Weights of a small GPT-style language model, trained from scratch on English Wikipedia: rotary positions.
Each number is 128 + 32 x the weight over its row's rms, rounded and kept within 0 to 255. Layers, rows and columns count from 0. Numbers have three digits each. The size before them is the row's rms in percent of the matrix's.

# layer 7 MLP up, 256x128, rms 0.0802, rows 42-78, columns 0-127
098:160125183131142154085079148107104120183137098193114151090107143139107150163102158157098110103122128150100077150111131094106106171140112129156159134182119083140102111106193216132119133124127150087128119183036163126115088133110165084082120116180110138170119060161124143146093118105129147125079159074191170137194123088094148109134173129072113113097126133070086134110131144111139174105166
097:164120147187126128163151137127084161093103120215116153092124085091094083181144051132113130120098106109112123208126125079126106098103144116077079091148187128073139091101103112102108121099155147153186087033130130107122111126125121130149087184128102117104104130209205114104127176170129124098143084159128101137184123155138123145127103147130153102142140072102139164110180109104124132134125
100:074155204149125105152146095114117095124157113086126120186103130085119093100136063157144055105138114130086150113053128101104150114135133071130160179102141137124110172115134092143185088124173133146142174076128144074086142081174174158133104160118072101213166140132127091116114112158154094163075098167135103075080123155148133115091132091117110113122141082164086162123190135092132122119142
108:148088118123140137152178164157147168091176161120112103098201151125075156187108129110115151151117151185106155130053114147182165194117146126095115152116091119144086096125166101137084116130125109102125165138086175144129124133086059123140133115152130163194084101117162096153153133202170149116086098129161163138165148163133191154091154176156110063062130068112117105093126139090121122103135
103:135209146087143144172148153111145126141188129169183161148059228110110071150153156171154063150111098103166143117153148132175087134080151090165143086125121094131157127121037110160100150086137156150133223122145178138186114149102156093128117126109128141083108172145070147169133106129182138149108137140147141150084085130113110140131101106131124148114145144076118141120105132110134121149079
096:130096158128142124126159160152177139165160148183099092137142116154192141105108139140070189119109107147156126102095131105115187095141048091136072173096073113073102062114125079131145142104150050122117164140053119148142168133126146148075090116093106163142115095168145145143136124111123098178122140117125166103153083176161136088088116197130158100150145097102154101138068157078130096158088
095:108105155133148101167084069130102142033134073161089128127121125109140105126142149110156154089118101108143068050141112148145144150115236158092145192108166150111119128088135087119139088090120158077129047132132090173171119106151166172107139132131087098103097093102112151114176173087078071153122128101163136147111092080111129086102093118123159097127140120100141107103098130157088151166129
104:146170155153150188158107170079184138128119156148098092101124189144127136102121143138098130136118093135112152112155112130110124096115084136089148175137096133127125088129141120120125112195042168183083167140177120166164138111195115146180165159028108104190163178101122114098127058130155137140172158138136104177155140081202125153146152125151127115164084127094130109196141135104140137113107
106:112151131139123159145129182137187119115125106142199139106112139098110176160177141159149188136113094133165135100106186135130107156128177162104136145175098146125136108081130103195158126105102124130070131124082097157139168134143103090144136098089124147222080101145104139126168122136144155159095127148162145077117138175080105080230111141101156150187121159163099042111095126131106142114068
098:122170139153072132106116204110103119187137144165111084198112138170081157088183099095113091093119155207173188110116118129149089166121086083096126074103146176179161118110097096137131113114076049105103122168153096112129095125147133125077126118199136160071122150121078081142174153143138147133164137105146101140143099055126130139133109131111122081150118142089118169165141105145117142158150
105:079169103182104132113158149153132168136152139093109125184140101058149184104136163191174103124105152109116140189068136114103140125128077133142141127163134075165120100087126162076123102185119149117095049166155174121111155155128128140104132125140089125150065083131162134154131147193081122173108086124072117135113123115134121141126086164142090199084147178140134144213142144150141116178097
101:146167127135154110167068110100154088131085128144095102162152134137092156108131143127083120137021103077129136056156087103180126093116152132127117128126097161143098162118120182052104103119156137107112104159114101133130143118164156153147140161108143181129091057143072087125110071074152087162115116164119114138128149150148090147165186115147127135127128216090156119148147151142217126123187
102:139122159182145186083161066172157108134116114171107121165123107127088083149087179150093150134140189168154109144164124091124121134112148124149094152146130155091067109103191134046147164132055123120099126139125134156128079137169081119128151119111163186084135165186133167104187146143119176125202112130186111151129123100123163106147143173128159105121189128113083117139167165081121129066124
098:121101139140085054162102153140135083160128128144186149111107163176113129176154076195115129187095137118141105185091126115131108122104114152131136065122042113084114166173120094149074099144067113104093122138155143112153175157129112090109090144103127093164091151152085128138102150128122149160120073158179134190090119117143064136168164133161139118204091154155135168144186117094130117079124
099:095090098151120157112154135073135204093067116123193106116175181062146152132119113081104130131111076172130156120105151085153132108146032174108104100139115140140139153095091150126108199084163123109137136109156128141057101131106144145117185109128220121184127116117111122183074126142133125101111125136138147181098191099141177162105129121115083151149125104115108104093158148150091164106153
104:135105133137107121116118132087098130165108084138170137115158126078090091130138082200143144126146133128114109146160127110053165143097066126119174168128208144146094154159171154174142125110116099100110149129145146094211151132102113027146105142100127109136184070120147112107124155107145142100124161148131081123183061143109106117096119141148145098143162119201084159183082085144067131079133
102:127150092132152168166107125140117112133116163106162080148085143135145144095122072115200154143182097101119091095188149118154153146122137124182114139149166101066134130105139134086137157141161135092175123145099193124196046129130096142148062147169094139162106131075087097116112100118210126128138149152164142088101200127131127106091125093113200128156100083148187143097146160090164107169108
097:167142138095147151112077207184112113124083108149106205094079225157119058161125099113133132137145084158082098130158098112099119148117166092178127093141166118145096106125166205077107146194127139140130091092115138113166157117151089132153159161164099162121104142125127132138161153171127150106099147106170143153158147127129102172099171176146090169077131186134115149170144128089104170132094
101:079191124173123156126181108135177133190133103103108138120134069186131155169122164111142121095118112122177161112110193159132090184113077165141190090109102099118154136121121098101161067137100124123111129125131110138071126111164147138159089156176202113180122119125107128117122149109164126150202080151106118110112099162080117109090075142101195147146128114105201151123143173149142173190157
100:141128084137176101126105111236170126134146123146177150222173127089154105110099151084197115118079159127141139125117088125124107114114193147059115136114112129115162118131113146117163110120103152134150143143183103182104152135136130101183152112098143094159118129079153140097128137099065153169176122191170128147144173091114119151149175149056108162109154132154155093124199076101121163139118
106:098161147158156077150140181125177160081142138177149153122110088079133135117087150098123106144088135118134154130110134109133152149149127187076143152100160163141134126155081143127123092119092136144133148162118121081099183155067131158199146101196141149097152174200129200172111067131086105112139161067152120175196097119100090113167153120141149131116122047090104157117122172165151134177150
098:093150123104096084155117130139181115128168085123177141166150127128152159138125140164174102017102140093134075092137095118168114160106086081064105171153139127106127187132069121151118153121149144120130131090165206137091097175110128142137156076193089124141165146095117121135125150140168159173166099167097139117090160102159175187148101107098115118149150070101115075098141123148067150133097
098:177122161156110120148135139175160135140128128115095115086139167158084075097135113152136071149195086161103118079142163149083148101131095072130077086111119172123150126108148102061156126075091090114088150089104189141110122164115146152098133122144156131149143158086115159091164105201120119124078138158092102053168173076077155113090093092139172139121114103092122144165093064190104111119135
093:187116167145161140162112058125135130159134151156178075100142156121139114160167094161143171121149092142189152136134136079170144069171097144139140186116085138102161113123097115149067149162118179099129158071081171175087171110110124190134110111063150136149144124165123121141073151110135157128085069111113050107097168118134148115131068128174119134130178125120129171077152109157154079150093
098:095149191127160117083106100120149077095141104174120166144133130087153174123152155122126150117111121112133066108213084164185165157133166114133130140158117074101156136208165143123133107125180111169149087088134113063117084130141115120128124091121127163109131138110123122105085107079144142192165179119134142165130074122100173067116164139125150191110194068071120146107117136078114076108092
099:161082109104113160180131145223178109113099086123165160148102151126091128075137119119220128116119100151119091094146178160136127105113107110063087149180125139137186139146136165122114141142060173133181130115151157137080061158078112048154171135136148134144149085158158084113151099078152177126135142081161140147106127173101097122140103161113185117150158171131155116150130144158104111117158
099:107113107100130143067097129117123125109161089112122118125105142133167147172084120082142042134151142132125180136203097144135110107121122117034141040111087158130129126172117072163112166144167112104153092124121127144107095195172129164128189133139139130098181107160073175187128082134125080141140148137104144171159155102106086132094131153189078130103128078093184122141079150133124096096114
097:091122112082102111099151076058205142134116141171097181133141145110084141141118129093081091101098132074120116117130126141120133144163100140169139168184067172090093110132097093156068112099117122146104108130140133059137099180107116130116189128155105094126113114081175119133174088123071175101092135099130168129174091094089115185165157192121141160133126116095116155125149073188167116148072
096:105099171089119181128165168095133136126123085130126117120147141065141132132110094112075085154125142170182191111115079115213155165157115163101108138126162090152080083163103132132099117133096149116147089139170201146150108148147062169085134128186083106072138144169154152137116123160160124117096108219082126146118159152118145099166149082112102071095083124127079130138108169134173111170141
093:161142138128139085152084182091207162119122063137150108146143154073117077072138127120124103173170101151153112102197108113155039122143117152090099096114046115115077124136150137105088107093102085077158147113106083195122115124053167148113145135098171087097159182073086121149152135153120090156104095144145098110126122089116118136135139155111126119117131151107135111183195090121148129107115
100:111150159165150041123139182100121129145123117137175161096156127141109110106140142111074152107139157086124088097114120133105141154113129133179185130126147131130183153127117095191089166148116126112122072055155073172193084151149092146123158124187186163147145160099225087121088120136092167088152097078127112104164149155133128128108120174135120125098168161083140181183135118164156161156103
100:109097115150151127202084103151102144133107145113111114146133151110184107102106100203146169165158099104199124150104085150125079153117143133085087130098103159213156124117185162137176169131136117169132139159164132127143090102151103119155146127162134119112114114109219113131110122111143075220127203146166077127110128109129189134105050111071111170136163133125093123117111104135100089141113
106:191108188093208112153107127112126155181167124139117194088144117146119161087108077104114109127105123171126138157134099116096063125181173108112122103089146143076144111165123080116133140095088162151148147118108101028133125114138161119126159139125160156121108111146199166107113167114091140140103120125141201121145169155156117105136058111127176142161108092156112132114090092186042151096141
103:147121116139093103171107117138076136098114127153148086112118177124102188052100066110113095179100097112090096110118152150087088154055095131164078174096136137160151073128096170155115081094106155100178185113108089145143094128116109156134093129144174127137116071127080162137114124148091158149141129116039070102151158069132132164115108121091058118131163142126116084157141081148113180141139
098:120081045086092111133162094101048178148213127125172175094113124080110171080114150137083083100170118075127100122124116081127099130149112144135182143097175097108158166142120105141109105115170117125175122107124143104195104142131137236157139146145117133079122135102116165117105074123107147107160108119143110160130151115123116114113145144122163148161116076064149094162082112105095074124169
102:140143154134135110162076101147128169149138200132115167119125113141148127184174136125192140081142129131171073118132098074097135136089133115157147121155129138162173153152104135151155118109100160080124130106122130102105165097130202102147104138084066083086149090103102127115129082167132106085169136085097117148103122114161150183077112231220096103112082110104129128112122100175054127090149
095:094117122118130114124066119164090135167117067107119077087160147109114140128111180132132168126088137106172128086120155055110135135112148139047139131049107087174171097137137081155117070077099143111080112113125149124079091086105112116159140145108187128195055148110098177156170127182139147160160139197158138162088165090143111148101102107127167109153130169115127091134152119131150081134086
# layer 7 MLP down (transposed), 256x128, rms 0.108, rows 42-77, columns 0-127
098:187111167086078170196118122141150159139132122106155096103157075131176160173121100118141103123142124123128122140101095079124161176102177107141068129171088114096155203104105125122072055093131057081109118135071132096085130109163109143152105121156087154082129140176129142119119203128137108098115129196130082102110124130153120090080084124140154135113114174105157110177111121106185155111074
101:136107139141122085157115119132120112182137119173129124133142141102112060116111107064150131139149085123098176118148116119174130134150074142079181104109091101127163136137093122106159127126151173088118114191155154131065109148127095157131098147158193133134205118092144148117106093083125106142133141121248135132110107178134100189061088141106132097103172115110078151167085120082199087101096
102:161135136141127125137134125079100124199137128165082111065124113134142145186128142180145158129140118156187134132103097045125107129147163102149130132126101144149118128159094199083095144132181103078123092174140097149179107136114033126123174101129120171212131161101192130156119116113106112141125119118092149126145117139089099122080083148099118132162203107113144083169107123115195106088197
104:125122151137147087145206143098146157141101085074073153164169122061112124199135091146099112150128102132115125106178164124119037143176143144174127177129084115198107104119083167093153133117155103139114124114130123151160140106066075074132128152141137106161140160152133130196170125123165114123107081136067133091112186108103145142131128093113102150102129095124084128173193120199115112084146
102:149156171120135191052150128130137134122100127093106170155165122066079124059148096131159167121120139155142130051138135131096154151060113088094146153078106154161131132042164110148105178130152093153149093083137108087101099120127146090112112090137114112061152132173204113123065150093109132130143135171085104142106104103173085122119162078138116156161137146112132163073121156149151076107165
100:133112182137132107132160126151106082126056226113108146137108149128177149166049169037120175182173194119119145103135109108110145112135119086106117072058094141155136111152166097143179151117123142154153168134121117136133158130130130157120127091143110117140111103077160097134090149108107111122119115199159151071152108097124129140110158148109139182128195123107096137090146051115145098089179
101:055187172138117190180146110114144111126127172103117119186110145129083147086125148137111140126113121158112183099102167143099168126102144157170122149162131045084138068087091128127108102217187117078097093103176164100088126126106149105094100120166152144093108102137149167134154104147137111158120102122147130140157128110190101104107166159112081134127096179098132142189166133195089127074103
105:157098151091092138111118106148081122143169168111114069110178155098110204150141160130108120179147108151140114116163140132154187138121079123158168176172089102118142173099123115128122120152144130118099105128139129193134114073109153107126120122132128194118131161076128117175138145102095085140131098164090131140117146078118152089146206088074147113071125046121084156157113129126015074097120
106:154171178056160149106132164081125146166138097121148090195134105182123111115129118167116122149152150130146158130121138127097156141109142149124098190093103164136073152152077126193108129125073120108082117143158170194155133161135112137140050139111113188123086126097151160123164119109076190147180081102133108082100187135141131163108155137105160160135150149143149056119087104100132056075094
108:099108101055090141130158096132103112139129163163163128106160097138126153190118124064080120171165228145171074120131128135096094093152112135162094122074127144176126107137065177127121148145069188067122123153141159129108162156108106129151144172118177125120128110136157106172096209112080139099150111078131107153098093105091138101159087106091117105119170160150134163069095149146153093100158
101:105139174134144176104119065123195160165129144089117114154184091112139140148172153072173125184243145082131166118172139114077136114090164094108111153132145111111104164103108138147135128088212092120151118142111128130066064107064125138156169102144126083102160135160088140113113139078117070114128105125093146140105106122131156150147114091142167115189125093127130097078111118161174167101138
104:171188135086109131120114112132125122194075177142108140119140111039100129055192158109143149126101118133107151079136132145111103151103142131097085101194140138115096071129112135118151183046130163118159093144080134079068119164131180149105158044141111117111091139092118076133125169109153120115133132212181133096153145103164102101109174100130116120117182119156095119142151141132101158125097
101:097113104134108106090173093152123108166134117138161184150137097102092150150149160083138105131165149138169199118092116136160178174136169135083065130089116160065144155253182180124127129185128078093149148146104158153108169182116138101182157111134106109090126133119107140157096135168188124114183150155086131118099129121108117078133141129120150138144102097121117094108063114078143128069135
104:108160080095211114168093088134080120113168137098099091086084082165128079096120091155208130089142118130130120104104159099134122128174110186144091211132102191140137104145161109175106151126159090097117155111111150148162140107133062089123159167149134162127148102090094128104121177110091102077088114137125170143185135128103098094142090111095146096125112128138092068115163129114165048137142
098:129085085104130133077121161137157165151067136098141088187135192089076089178133155138173118103087113091118180107134167137130145118119113159146115152120157084158076152125089149061136102156079087122135076133140127117106072117133112091094090198149119126086077063098094122083174198064140111122110110131131098173096113066161111153099124143143142115078111132123171124123091103146093094100158
106:130112138057168123107134088136152110110058105108151103112191088161095099159084118136084160146158199112084124138125126140085082168170113070119124141129123167100105175103108131125147106175070098136137144192129114142179117117126112069136078142128095126185150112134130130072075056058143165156114117157172144059135148128122156160071147105153139087124101104138164098121179136137120142075163
103:153121097141085187214116112142154141114148144148114167118061077097116126131153161093112123118089076158124117153101177153109115139126121146071096157142151116081102186080177130165176109148171114158153099104164137127135120081102142174107091128136155132155113147184122099206080129105222165080072143134181121135087153082140133095111087120105113102151107065115108116130173143067137116108124
099:154137094137149116099055190085144018173111126100128109124179140100115161086159135149051155127101137117113171138144078175122115033152104128116118124111099140179166163090138165122162160128146117102162137172179191123170089172137159126149087123169197146166178155107104101105084137135127134124162116083133120151146125103173093125121162117133111127134156136132104109089079084093136151121163
105:114108084107139095135155123128123164156179158150118118115128070121086153125099149150184126128108113154130135156154122061141095112183194110098145093137128153166145135181113223150154125206165178089134179076117163095143214079109149176096137139104151055137075148107132114122088143093071143126131106134098158191135099069128134156097139154126098168098118103096098142133108103104093111105112
103:114104140089114155119158065096154142148163145109138151122133124166120089187091097126213141105122148136135138227104155100165166146118094083116109128135161184110133157184116127173090135119110099112173140119103142136124149173152158133133144148137124162140069110128154132142129154149140142122093123036052148125154090126057157195142113112077118068147168130161030153105144141112179131129140
099:144118149162167215129165182130153101131136058166118183168108166145090145138136106094147037091119160163151129156122127134154087131075138116170139140125143108153087136092146156125117119200104158065114166116109107116137156076120139125136097127142149125147136117106100034158056164149110095138126142074140174093152118101158150204077204163167152112141117130132148102174125112141105124123144
100:129148122117189143119082147165116115131151135098137138094105114091174123148163120107106194119106130164140179081166074094131132119122111082131135106109156128131165119155121104111135153195143126160126070118156159080169105176164095078111126131183128167090112097183086175163186127070135110204133121092099082054135109203093173108132106136147140147098068126131158182151184148124163107090143
100:166158094174122149091123159162112092122077083167136108166075093121130148105175100144133135114136147139136176109107113154093142101140116130065153087147129132133038141139115149118117113123123117109124177077130152107092120095161109102133124086159103255083123141101138167093113154110125101074099136108113136074077160085137144103124108138213112082139161157109143166124062139146206092100102
092:128110118149116176075098121128109073130130141146127091105118105103071119123156072139114156162084115195204163105102123111062079125145125120186146102132100155090142156117101168146103063160159098145149066175171191077204109120157170174104143116127129167117137180102104121118195122098110138132138076124113146129092120178121149097119079172112119099137136140090135156087091106142056113115087
097:120145082122145097129082131180156136164121141103128117116112166162168077083040139138095135109143157118148184127099100083146113198103171171089156124089105167147171111136062156118113103086110193058097096095114120106125138123123116149152158126119089120163154103202118155126064105155162137114126122186159142109147103101183133172107151119138124108154093066171141162213121085122130122121084
098:179088130146199122152146171136116159117134084152124077150118167159139158104058094152204136131173179133120155099158146122125127142055128130156144080109119154121124139122114185090114150092103092112113164092131109150136167174147168162182062147140091181083137155102042108142074151134111098168159126174135139131130144093161170181132113132150142168144109154123115138157106089145179084130052
097:114176129104153120098179066166097154128106115124114083111165122083089148126140126097130180139101118123114123156111153170135156144143141084133168158112078130089145170151142147140151102111112084106096112164179223122059111110077153138125111150201112132094099135214130118116117199159164156171158123206122146124126117135124123122194149126174141134122124192132104117098166043104086142151103
101:157086131138153108125126102142101093082112154153141137128127144130085180192157108157099165091178205161149151159114186135116114116139105163156105126100087099137112112135100146144211051146080145117077126127202132158113133072107135090149141148110153187059164167160130154096119166105141111139153188118139134141162134180140126052155127145102130156113079161091143063113132107135130158099195
097:147113106155120093119133105125082121194157088111101105062131127122143131198051129125142149168100123096140097117116162157147092115075129160137107140117138101141177167076106082176048142194143130155105144076094189158090107110103136161151076113117066124128152094176155145152124145129160114084120077133130145120147122205137082127103070098114102102132110114194159098142178144198122114115135
100:111152169136150143138160153111158185179134174098132174145119142102175112182159106170170145113088206124177100107033136098124203113107089175134133158192132112095165168123084132120121159125128129133108153134160141120143152173118133133151155086091121091092136071148131070084134163145101086107058114124151135052117157154114182095178137171134129130127109112094123098136144141174089144152076
105:123158153157119097094168118090101124119153125096197113103069089188071101184189128136144083125122056083127115082192120071126140162088092156130073135105137112130144129111110135116112101114201149159081115095154101116129116084162098124175127167152155080092147096150094111136122181127165123090143148169094134170166171067114138123147128077141165165117130130137094175093104176123154130057136
102:183121155129158125171095128133148156129127118082130133080173107100183133119084096125095107110113118132071133144115139110174098144140092166111109219130154076158142090093122071118130091108154125165142057087137077084150086108092078136147162140108102143089053092114143110140100140084177109184150190117139123103142151195122075117115131156099102063108141127105119132082084165160187093135095
099:166124119035125120147136073120123153141124157089083089071131048106124134098151138189049129128128085124158147113104152142160112105140173171165103104154104128124162190204109080102197120100150116118085145096141147037090160127116141120140107070100130147080117095120124095101176110128117116085161078107157139081139150145174121100111130098118176133101128116138122120065094105087129115144119
100:122142139164111079156124098170129124100099149106150078114147142096167112140182102186177116163077139128144127124150191129138102111159097188163166091128158113109115120128160138128091084164152094129077096149184108130133114067150128180163151139137157168132122106150085126171115137142158104108146170137202103152102076088092160121060135173098105122085130170109155142042128202054159111101129
097:147145127078116109155168100129111180108081102137109079154172149101175127146141134096081182148126151163108078089153188125084092183149131177120135123099098118071040142107107090172166141117133134133146153142099153124164089125108130136117183150184103093101144096160146134090095079128113122197176193122086117181149111078095153124092130109108093093151138141101158117110126145211142189144138
098:131165149129177113138140099174105081141111117147157093124104117152096159111058110109044137140151143107109152089095166143137121175158133150066102127124117095085153121103203121121170122042088156146099141127170147218104111144094170166125155097118136180100072103081088157159120128172081174182070108082175114133109122065171105158121141112134131151139133087130102168092144124155147132132147
# layer 7 MLP gate, 256x128, rms 0.0823, rows 43-78, columns 0-127
099:139119117105143153070093095148134158098143122107179187165144129131117163191167141099151154049111146092144125162111129140096113093128180091163110053176136137177073155113161151176169131071153105176049141129043142127134129063109124117108110094132133133135069114162137109089158163126132155100131152104130161152063171143182135152136158176083163112099118111164141128090152149115146170108153
098:091121102100191168101118128212186108107163118066098074154138160162138151110159133167132131091111147098174130153112088174122094057127116166148173123105147136145103205169138130134140179131161085152131125117119163150170091172111148182152095123152130116166120093143138150134147139154107035190094083137136154091144169094122123127134091158176161085132112133174171145102187145140150091131090
107:106158121136134151120070129193160151073109068166123137135096110109117136103147131167074084125113140126086094134134140104126139100086141139088128170198130185162080126171146140120094143115115138124202073158212172121134179143159153154125177102150150170099124174104116128144150110148123164102122159133128161167168167131097127098097120169083122121124084079109094090141155170061131051082184
104:111164165170164092199177162100205083130129067117111150170108103137169164101111121094183085171176152055138105179125126104097104150125133087110083142066154113127162115096173169109158162124142095103144090120106136155151129185118083146083131109066104154162142112152119156140144156160114114106169150047121152103163113150085140069140126104152153164123118152132085138165178112158144128121080
102:096145166113150156109194115047158115104135104111177108135078134110161198180085153077131128172116110150183104208158152102085133113102116165114090109118134092104132135155126121184189158143096133130142098141096118084051136150137106111119136100113135082076152116147168105117097171115102131146119113081120135084146107140197167182131112134070124149192200135131139085097114125129179111129102
096:143173141070145099058111117153121161131121123154118129124136203142128184145124158087095072123128129134150178116153119100109162161127157131078114135069124133123127090158132122148153171083096128087140157107144106122105160079118112106164110133097094115133180111109127118090113108098136156045157117161156138086085156082027130094138093185126119106151126186128072107202131134183113206172103
102:166118124089164092181112117134107104106150074108071167081169102141125109085138089136155131130127106124098160088143100149143119091056165111109115071118144122149106036159081168106144120125187154072156111141142129132120114106175168128098128065167138148171105129118163143146072127206075156132063142154111129125126086070182167159108133111166078096110134199122132117099110169149144125088132
108:156098173115155144099117128103146067139122127115123144117084163129119164139157165169218122106125169116084158099169134106162119130156167208072151112140102126175147116101098060138213113110138104076124125155089112117071135100121093129166150097118133183136105115174155143130160183150113121068140101099106133171125173159106151150170130120203145129111113142127066106166149070178194124124114
107:133146095217167194147137119135106107148156122134131126135115157014138138117136033108174104201155090125096151085139142109149071075121116145093126177153163098132169119079145142110177137131151087178110116111066159168117179116150145088094132132145116151102168130121074113112080147100133165157184109102162108098138134145174176170137147131146087097077139117144110096155128125106147140138153
105:072099149089050184158090127100119116121063135174131178161206188120066125170123151059132112113163137185126117133078165136147155148123151161139160102139110145118131094171083060117108156143172148124121171110171141108075123161084121168100134115106112113170064140091149160154124151109161097102185149143053121123097095086134115136118157138139118110145128173110120076161170110140153125091112
100:135159124108164092182140112124143144112171096164120153147157121118138089063156103139111103101139127164101058094108180159140135112142160131110154089109178037123151053107099121139150117156070107085111089163016138073142119126081112053133098144132156121072137128122126126079179099182118131184143153116166076115082095106119130101105131130146120181121090111142118173105114118143108137159157
106:088126125110107137105196123146107137239116107122128108156115080133070163153104144084161135106129116107115169140176147136125124094118144155057076073103098152129150055193128130096175125167076104124141087177156170160150104118114048136109100159145114076120188160104166125142115211173166143119160088130115093110144135127154084077180144128107155118154113111133124149110121116156167105119134
096:141146051228069166096104110086158163094188140138077114157211122193139122135146143115137137135129069157080074140170124137121168132119101099117107044103163131178135134115142114138181135113127130112121095128092122129124130109141126123143074107159171148152139113167136185179168079084165148095095116108112136148099136136113075168111173139164123119118147089092112106167071113154118136072144
103:149107116124140152137162136126092140166027109125168074089134174105102125094117101049198183123105144158196119161147082157189118104172123177169100131159137126168136090138101110146133109137152117156130131171112156134146130099140208178158198131189062083112128161121125114167158125148112118110102131094137123110132106125095085119107148156072106149165128134159100128110163052097155126135168
107:140155128159106126160159160164107127153149155086144196158087186215125168120133187157116125189195069114205158079138167128111168102099135105158127153172112117145117146108107145124123146120098100156193093147103183110078139149098102126129141089149139162168129146115139095108090100130107148083112156089087173143106107161209132098105109108155113112121093122175094149142109037145153125127156
105:092139100152143134155155094122129075154112121126107171148196118117161197131117121188148131133083182110095061151174112139125170106092139112206106108147123131148128135079139124106172110108133132116112076110147122123152053094130103205115048121085107163149171090157132154155114128146132093153137116093152127141088118122109140118181103123114133094176139112171046025099159137088115138125093
102:114157133098132127151175137187126134139143188163162146164098117183104086114173102124137144161137128142185096091190116071064177071137101103184114094096151094115096093149154129143116162125111094065117166186108124086144095124103164104163157146175087088103132153127142149172196122119160164162130121089097081125179137098148180144126117122167151129134136039149195152096106159119156132127117
098:138097123113132124134087150126111073121109110098059121106155156061151108107150164173162131164164097152128134176170169181151098144121098170114145189162140134096077120133130127130123144166155174084140138138134161180123126157124085127161052104116095159111125123094136154133164144175123137198131148176180110185104154067133189101175130154187148121131160106208098113117156136125073147128051
107:107132150165142131160139163163070097124135110091173147154166115080112130176156149150150113135134171158117126118162133125115182127154133160100083107183101126153155094176132134107188081023120107124139090136096148172143157194120122091121149058083065187112142196207107111156085158125176115123127161145133133132087178139128130150097111160102136138166100179083094126133119163185118159147116
108:143089139053110169121129171108128152147122120106150091178075157147161110140156149124149051126139139126105148161124169136101151166163081092129133121065107102120133079128118179125108150127115143146079093099147200137059170156089206127159131148121165131201140172111155135129176121146120146128172160114089103121183121081136085086152172124115162112101176141148112118091087110050146090132187
099:110081090069110163105150107131139145164127137140108101143096130135197143149117145095155076165133133088154096142058163085069076103155151090150125095130126093141122074117173134152114100159137114092151111096068146121110099166124131178091137121109082122144107127181146071165069046094089128115203178125131153163140153120145102116098200057192134155100088171125131159128133125119101113138144
101:181129172089166124144138189084125129141138135139094133122115133134129087133070137167091143137113149128114154192128177163139113115097121199084092144132119163111111173104067124168151124163103142138182178141068129139122166184120110095129135207061142168146116153125080155162167163143190149204105126139206069107110096113165157098094142099164145125134078136128112115164145101105134155070113
097:106128157211153169180172177164109130104113157042077149161105129110163159149129159135170096122121151091137104170152152094148079140164155153129162186104171100142125230151175099121124067080129159101160100169137129178104124123152182156114065135120126132091088102164134138155119129137130098130158128139150130108139150122110149083148154152086131121154127177207094136126165134108149094148061
097:083107107101115121169160143105181152172106091147140116111141082127104111080089124105217120171108091145156144127119070109098124166124076147132120147111124143138108113086091126170147120170101171084116209089068124131111091097119135160100217105120137193192086123160107108143148150158070115148175127086128099072129150111136140153125131158136171134201112181093109115063093141144138126096117
101:104096120140150090142118166158136125179107189115124175163119176159110115140115106151110130199094126118095102118194171110170114115130092153100169118163101103119120148097057098141079142163160089131148087144138125157168116126074127124151161164141133165148164119131146106109105112109095091098118068105111086144167163114140060158090132130155159143168189101117138024117217112171151061134142
100:131105077082156123160110140110111071119132150151151107152153169099147130100144131063203130097138129146089112138141182101092168088152131087117182149124193145177096093128125087115134121138100124121102192126110147074104129077116129134120119077114170068106148127144215181163180147137111088175125099089110156089182103134097141153124143139105183137092121122081173092100152050122163088137164
096:123141096203119103123106106089110167153152117145115151153139100101115068065164110125113137083110084146091091119111077138177115093142116132116140100065133126131120090145137133146110161180130111160086129145111103083118059148162122087190145058089216115099077139150072110169157086115205109102111114218146141141108087144112076126135116150122150138114144112131135099167165131126054129099152
097:111211145084188093116212069149133111076082077134086118137096079128157122158121114146151162116117156149140086077181137091110141111211104145102076088143102150146092142157176121056122156111080139139166131136100166160137184092101085150115137125129103117096161135159080127179172143110067138133110141105130129087114117111119170156150107140120152150096088100093151134088130087173155171157136
087:181140147083142096156177179112124218099131142105134106132123129124211164117123184092104145118129148077093161189151104148135112083131108151145150074185143144079133129134122129131170122148115106099129126129131063147124106145091180118156179129075129139141137108080125123121078155137132120043102179196130144150143139116141175141113125114144182063068168119097118093135194087093107111081145
095:083153193137129141064152088135161119113114092150086126137163169090148203110157128143112146117124163122140131128096191148158146172163131169177131132199106122106165093117173097129170123162120102158125137133125103114132179133208087170140163126108180084090166119101197116141100121095074107101147137110147159091110119091156143113144088193157168139112163155116202130099091076067150107119156
103:128130159153140082133178207134149138103115152161097112198094183088070108172050110164111185117147139174114136111144148137136157130106109124069173175127122178186064123120157181108118154142111151129122119183093155127118107147145109109142103131177106158118103110135186162106116102127121134113129110144163132147082096103056168114084143176088108219152148119107125061121153158086119121097143
102:143141072192134132137122176116153057098141133099173133157112206158149132108095098107163117111174103098135112050149191123068128163085107105129120151092147141140101155131193187175088184138124102168131091139093146189147113171163081156120190102124145099142167061119091135158120135141128172099113161109113190144102085116079146123123132155117066129140114130087122128159144123128093174092132
100:085150186084149141127144149082156061155165161102116166159126113130160152131146105117094096140080126119117128059132086155072091095094119145137115161118135171176140101113087144113114147117121112079117085119095169077138132156178117152105076182174168163155103042138166132189128127162171124180148125122095181125127143131199066111064161143123079136163120145166124146120138175095102138167157
097:160218123147125163101178095138140067150119176152115120112126135142107101145094103111124141147105113088174152095129126150179144102135165147090135131144134181130138120104103168088106179177124137058145121116086116135117100126110151128125130102106092133132177168196162111082158225084125147134099053139156132132171115055122125093095094177090117144078081141107091137140127052066133163108135
099:102125141116081165131108126143094107124104108151125127180131115066136043078164157152165056130161144109160081112162121099137123132140132177091104097104092165157168079085141098082150169116112136143142128086075139113149119166107052108127160095156168116115085187113133139132175110143156083088124164125122134128110165029193109143110107102121056077133173122109104143103107117137129157188156
095:153165105138116175087160187157092149156131164123156155143083092090151075105062120128154122133150076129134082068138130105182110140028081068173168151100167142121145095125123184113142098147111145084136128122130109111133136119115123109111093143165137133128140184109108104150138203152126040131123109187148142125181114127148152106144107128150128093175130098110179152161088101092140174120208